Part of a small language model's weights.
Training: a variant of SOAP for these matrices, 199M tokens, 3042 steps.
Each number is 500 + 40 x the weight over the matrix's rms, rounded and kept within 0 to 999. Layers, rows and columns count from 0. Numbers have three digits each.

# layer 4 MLP gate, 512x192, rms 0.115, rows 439-482, columns 0-47
444517430468503511497511565470530466511492456530513453504501518590496446492503495590510482507529506506505434518549541499494494514483508466518488
489561548537464467444522487521491507522563496509594576548434504447493491550481494476518554457457477551537494550458483536538495541465486542488457
466543495458593547447511483479442557601535564552543548539542586497487500577555412576488492522574489459555526460483493543489469516477493546496450
446485442470510491513540518514551456490507463471527473544433452521555600563541594521517468466457495495504560463477462532540467479493519497543527
632496449469429538486478493532452492492470455456539503575552564509567569504535372418425514498511533535462444474444475518526458558499486548556463
489474497529477542475515507534553471551414511440540512545538497557495481565535483534534511497498475494574526518434519503563480510530530531510536
448456474458501499480539545478542543488514525434547474484577491466498568481462496510493523496490442453524441551399472511516483518485477498537400
476495545543489563411473484512508528539444422492569484512540470511587491474573501482524483465563573538408452433572443482471536524501442510438554
449475496449495459452490529470461548496546459434476493443473571515444463452458475577540515548462507544480496545509542378465502546460487479493584
470527388508545494458474556526459521468541515501510485492457484554499522566577536490516528506531444477495538497525496448478489419497545478474545
510556523477458491512526509438478469596499522549512503496478481445554518449530519509554478497458517447555582515502518423530419517507456527519553
512525522521462524470421500537547501503513568476456517506527516521556495558501489515538489510427536509446488541526479529570503506537501502535509
526557467452503560466455524537571497556530492459491435525471526482456504445516542463458406484529454448525479557495526480559471535511515475484463
458489484505491476474485460434498517508520470529457538502498532460440482462468459501409546440494542482500462487528522526523521587543545507494481
535559546440475488462510482536545562585451532530517543515482493456508472558477474554495548428578473577527454554466561470461503490500487447509440
529547533444510462514433500489552552552524454531531534480549486524500485494513485523521536531530489480501467457480503518510483551536497468445502
484518522507441550386549516524405529598550479444439508560521514482551521493499419456465446503462468479553533494499470524475533544421435453496520
505455510445505440552509494411477537618467496458490507487505406521506492516436546510521466485524386500575533543597485484552572492458570462536479
468581579457475516510530482515415529455469408468549464510460512532465464461420616545501496493544469561486501534517471509458559486567452469514584
494505552506464489530490459490450431462512474499507542503541469542465472502501492459460507504520523465496483496537483504456570469498520522502488
463517532572485507537487456489492533565513471431561490522543559504454496546539477424562563427440509584557479477484465554473440552478535561537460
461455504500479534498555525477475424499523562512538470518524473474433505512473472504498438470517488505534477424525485551474605499470478450523531
487476545441520450513543487465528484495475475546501578496556450476487460482463495531453555542483530501457461514480426500502544457480474480498550
522469515451461491451547497506509479428473485558549437555464522534441517520508538488515533460475460526471483470561506578470494509522489477502453
536547471452447571472477493518494523440418525496423477505506494497441540448512495484513573526487515473536513437533468493534500509496527448512450
520522537438487524389533460450506486452579561519503527534584463499489561397490478485424487520503486530525593521601497519506542503484520503420540
445517448569472446532550464503461517518455526497540472526503531544521457510469428568509474478493431486449433433522512451480448515532547505477477
469503500435523544476476441503415507459479415445556558482489467541528401499425509463531582524542449504497471543494481430488439472491542475478561
556508512379499497534458551536522484506534471520475563460486462506418520542561521463442487460520557537495461550522504441534480461432523428457475
528437538471465529503444437441512446541538490457433479469487526471486458526545493500470498530519474460460514490476534461514522495446511505525490
519558526549536505560547470481550545503433539538498491474556482468487492513485433450426435500453527450527485486503560537505557471535498446467506
515471585579538512503495415524535554526543530521509561489530499501479488538489498531540526468523508443528500523485539464529461460428468481550451
490471499607552498482526523496495476486536499539508462524501516523484536475472525482459481442558526590461515508452498517582550508485494510453502
538487429510472494520512494503536464459482496496513488493475518469437522515426522476498514494541474525501463517571436520538506487529464447471519
416471507522473505505436499496463463575570425457438476574470486463419593510522448527548511515501509488559563544493551493499488509480508500505480
613490513502441475442549521549477558468500522445527458474528489493525492564573474486536469458623476535584456533491511502479465457511510542456579
553502485332433570414502560491463461511405521524574499496588485482512517471499491514558496526557503535500513565570530448508557411482557494464482
523505526596461510452502488526540513492529480391586559518475492563512528481523511459539509513500529507539484560467531513430449553507474465507491
435517529423523488585455507582536531552477479507425540559484432601539494517517471534485535490485511458578548563476472449460506474530526462493467
484525554472473443503510547492507524524537499537548457460500557516422498547459484469517508552477477495541448509496510523443467497504509432519462
557492460464512524455531484431473671586510443526489546464418542451537486502443498545510434484516487533560523571503429441508507521488413450455482
505544446475582502507526471428503554555498507547481537509552521547548459560548503509549454488500511515499458503477499502438537396506562575438484
480461494429441461489559475432519531438548509462471523382523568613521436511516508459468564515528513516512495492477481529512508510524446515473523
462513425478489449462531538526449520530484473521493618563470524525555452449560536466475526545530523485541541551443447415497554546493465507536495
# layer 4 MLP up, 512x192, rms 0.115, rows 439-482, columns 0-47
462559534477440432467540528502487467527534513453502491483473508530484445512490505573470539554559478472541510446549523440427437518464469521535441
499503472425499503483460498426449426504477600527515510430493498535394470498515600516563544550538461498424506544584482570509510475464551514466502
489559525525482533474486512475597600528498503489519536629508584514450481490522504540495528377584521463552570460461543505535431509549504436513408
486565463543545480495496471507481477508472510495543518500550505576492506484446434520570519529484515515427498492528533513507483553488539474577524
480602498567560539582572431477485531391518602548505477497500492507555481496472517453545458544587501467556525507545494498466573419514491476438569
462533564545544485462505452433397553453525427463502538414561543481462473541491404461548424558510452544431492477502553528497446478525545540497521
532514472465477478429524550496540530470473497443541523561545475495606596516444567462503544500454483519477510456483476515553454481497532503449472
483462561538506589495495492562479527493482407502556451422535550445524447465437464513479511520520523564517443474446524479484508460541463471443472
458451516528542479506491462517526471459511523547455545523465471433539483530440436572547413501543604507490527516489444514535469470489546451505570
475494559562455480490480494523500446508582466504483566526439532574466505561503503477520540515473505481555472513536437490486478560409565475528491
500477545537482466454478546483508478456444497565517511541479472518546509476511537451452476555463526486499506461451492515475483527434531511481516
527447545451514514458477475492491457462430455503510578540499514484549478519476485521500493526463521517525471500543510528517427552466498556461474
613489465439449456533505538517500535468515533507563455561469493464541538505522526513529433498490454538540498510508534422539530526482525556475547
510413474419469391498488539475503492506553496531496481468529510566512463527478488417436509520466505433515558500488475474464486514535509411589492
520465481536591473505489467542465488522504542494514491537524454462547478451554527526428541490544496451459429528529529547497455490588497491442459
591467506473540475517509510508534465557528549484476506530503564517524536533497483527506476426475486494478535532473499450453533536491539493547419
531526534499517520498499561468557506537447554539473567535481459390574573564524513489473587516459446435482439550470488452518486407524544568471408
478524580419497519520517453504449555471492452468482491488507534513532526469448465522578470536461556494527544470446470527500536508488484480531576
584491500418487532471498469498536490479516496523513493438480557499536492422499566556527475507549559522501506444535476486454511483565448427451493
574488478493472492472466544530531477516525476518456505437544479525510501551482453431512460556539429554470502518492494499452482386504459531460474
552448510510479504584498520409536563523469562397481530549570546528407528496511391405550539485514498489511421547473461470536474496564472531535468
512434522484437496526477540427509436413460473494514501499477484496431423490475446430541468433518494490485521479527515553458506510468484474529480
479507536502504541464451511520531542425534532453530545507512483464485603581571419493516482510509452444508524512544489528503516523486463480462459
502500501489469498476481466570467499506595517524437485439563500513516488394424494531452495495453495479481474521439500536463516483494573426481405
503505411506476502506472470518510521493536479439547482508495480496493480485460480476458546492522416498432519517461462530431446477530532490468487
488423542487473502511496455495479522558476500587488470457520572500462535499493481461487600465382544467480498485402482573501542565514491542463582
491463500435425458492485548534479554458534506545473429510560525415507571445493513413530437513506499497489520504527498565428493499499498464462490
528566576564470484439491501432499542525526507488493445522575538538480530524516465481480488517437501459472472421535529557502551563533561532507503
468589511458558475532540478493464509539560527426533462454464508460458424521503498536472507465500486425455547464475492467510486558492503498480570
466423510533512556453452492500501548480510511392437476517462509492492418491501529514512578500469468487519423476500455546569506494497544502482540
556475487507585492561500510474534544484510564511528574548476432530506501476533473531492460471499563518503520537493563465513514497516453443485513
496464534514523498468527557556463484510557561515510551500520495487503456550441512490466538460519456508467515501542491483478477489487540454539427
536501571469559454496555470564511481561522560497504533481521478543498537466526519555494485488473569496403492527472522533538489488484461485490530
518486484512547503498415466487514561525496440485509547490411485502545511526501537590448443555481509465479524471451504473444498471537513525476524
498468590421515491531489488461461568540540517494420519506528570502462507507554490511464512509565492495456435497453508530550493518489470541556412
551561457546520514536485550466541517537520465558533537540531517445479578499546540550463533532474465498520495523487457500581521488482472574519546
559466481447568537456507599562531482536531526500479526487532518430479517498488501528481511530537499458531521523500572496529522510537637504539441
446428535427509545486528381494468403594566517441502544511488423525481478560494460563460457530601453426474534413517582539488543511576492489511541
509552522524553510459488500531469423507521472471519520555529463455462528552489522473585533474494500481459455498502544478472439528496525503455507
498468568456444496472442535523519475505556552520479458494506440489501456505529551525530523541489484515478515549472468462453436499483528512465485
517549522459531493476573504558526497480575508457501504512540463553488574556495516512558507499581555455407484548489495557477445459516539578442488
471472538490530511528515519535466539565427533521526505436473456553524481561551490504476521467528431489494480535456511562429570483509500435454551
468507541489494530451564483495499513447524576539592433501553548497500425417412507522421424466501524491546527507425434571498473513502545520485543
437561521471447500466545513487495472381532565524521542476537491545439526480512512565564466459532463529496411553545503557517473534456451485507514
# layer 4 MLP down (transposed), 512x192, rms 0.106, rows 439-482, columns 0-47
532494465464467510481529546509541528485550557518502545479517523562456474423478507538490569539511473502504499514487514560541487497462529473497567
540484565616485462479479429452454477489532495539541505451479540488489522498553553433468572507496492494486513414472491536535546527510513429418518
523488513560525555481566426536544521612486540515506508501507501483540429551554509479463462545494481473495548486496455473478513457581491503477460
458579480513482498506521513445493489520507515449503492552500520438410519505469533482468510559476456483456530469465493510492533482437509553482460
490492483520519518509432380510509411543437453518502545451484513508593475500545520453493507444545501551600427500525574478453498557491422531523480
514562485514538465534566464501518424499540471466515536499452490469554521577544537524474508481529450498535550493476494460472512518496493522582478
489498488512491467513544591450525513514480528460564569472548474561449578507431536441538410475498497509515494480423514487556427376507482504450522
425518537512456465561473430463468479541493541497502483518498517534505477494491552554545505452522434456460498452512479508547540535501413580456519
457506542478471541532382529444523520515552510553485538524556495491386486518500471442560503504553459474488490458454525509524487460500523544425482
465491523472563452437486513474475493526476553527419539511469543550447463511508547446516485483402510432496490500439533477506558573510475480567496
452475523555563567519542462480551478528485543477517520458462491519577505460538471483505518496540430442533549562463480464458475451541472508595471
504491488546502502543459523513444566457507534506520519503479516558500524545561481551438474472538496488436461470502444484579523484524537500455529
443511506505435527494500539523438522548432522498399515475501480496462503461525581479561442448573500496471453480473486485484556404500503540557544
568507512570512469494471490520472476516565532515469506517518436506479502522492495549544527439499406507482499539508530447490496547470480576541575
467542438560455401515501422577439487529469487600481444505525445435489479562494581536506528521517496468469483484532457468490519533479460504556424
498516510496567528530456484538547534505514490542518494462508472516583477515525462494497564507442502471457526457537513541465516461502463524448510
483479505533556442549516502553585548492537533507487509519467548477449456515531522558506408470446584474496454439567578495532508481461466519501420
526537556549544527571464542445476518510540499421495516569468448460416526492412540452493541506534545497504481593489508467587551435493521471536590
487443561464567517526430452483510479446479519515514539486546513523502534469470387448471632467537606568535467492475485549549555528541478476524500
507512579600538460480507418469514494482484485475516456542470456497494523505514547533496514507504535449452459510480468493462482497562490603502526
496446486483513575545488497512418571474448562486529506599579489468478510492464489484476471503527568473413482444470557483544505500519538499495444
517572514513464491473460508526527423509508462502479471487532476471494519475549518595531539461525486497524478507532452516580492550519511557455543
496498418491482524541555511546520554534494458523557503518557471530471490471557489543505533496475514477502568493469463445523546442469479433472496
469515451454484534554449458517479503489525489512551484489475528470512501483481470473502501551458563514510528486467482502514482538440525469552466
553494471520556421544480470455487487492446493503577496545496506481458470555503454527459526540558466516467449545457473450492505527506531499574478
499549511543528458531442525552495505513532518467522486437438499476508522609460565555469519560582470518454503462503505481630487475539532492452509
457482543510536468514524520464476582568495543538457518437549565527474598436515458444438487465586505434515519524569556530431544467516419474495512
565516511494463501499584414411490453486457522504557483508493458517476491411524450498558548456557473528472513483580495494518412543478503522495497
509489493484503579520494553489507509533518433527478506460500474508456509534521436540509470481535501448491485527445463412534513426491500483433519
453480518563509458547505507483557483542502476524470492491487484484494510531475465502439453608449451477502521500516565565551487498492508491513508
454506513490510535576518466537570509511452489536513553463498486496547594528460547474498434481526468437508507469529504484550554432536439517420500
550495505529499533460539566480538529499560499452581454460508485550452528486485509523473433433441494540520458479484538524540539432449522486469449
520495539515546519463549549501508476469458557543555448502535496500513424511562512469528490509466482465493472465487466460486525483494454437504489
488488493462489554536484531528564534463505497508530539509510500505509448503502400527506588507524493495538522472528428452489488501538526494450514
521447484509459555440518467533510494461518472531597532542542493506470481493468517458509437451469575430456500495516493555527528567452474472477496
473483478529525605448489475457506473503458459500513593492506558525473426506536481484503451453500447457494453430519505494520518525432502532504364
532537541526576577544486522487472522540497495513547506434457509511484476486547515543564492420431467424528475577539536447546528508404559452480520
563470499488466524483489513567559470576483436514494550509533466486447516545476549544513457479494478511434466456438482477491498601466588533443593
511524531470515575488487497435553508502473565503482526608505509520482454521501475492499474527466473553481525521514468546504444513554482485511482
585573483505432450462477484446521506472490556497423468410479524461546540441514505516491598507546496514552493433453483561529508471506481442512492
554441446491545469422576483609470467556564471482474487479569479510515504588478530522513515441573532501489441522506498556442476553495461491501466
486511519552507539552504452499501506496538475479462490486508516522535467535597465504470447513531499425568485493518535465499635441493483466503529
531516492531499548551482452523532475517460538478422465534560591503482497495562542428541468502510513544513475527511485440553458505573477529518614
459503495494507509464529530551539380477517475514498446519519439509500456477422526477529451552490517503472526524477455568446531619528518506480498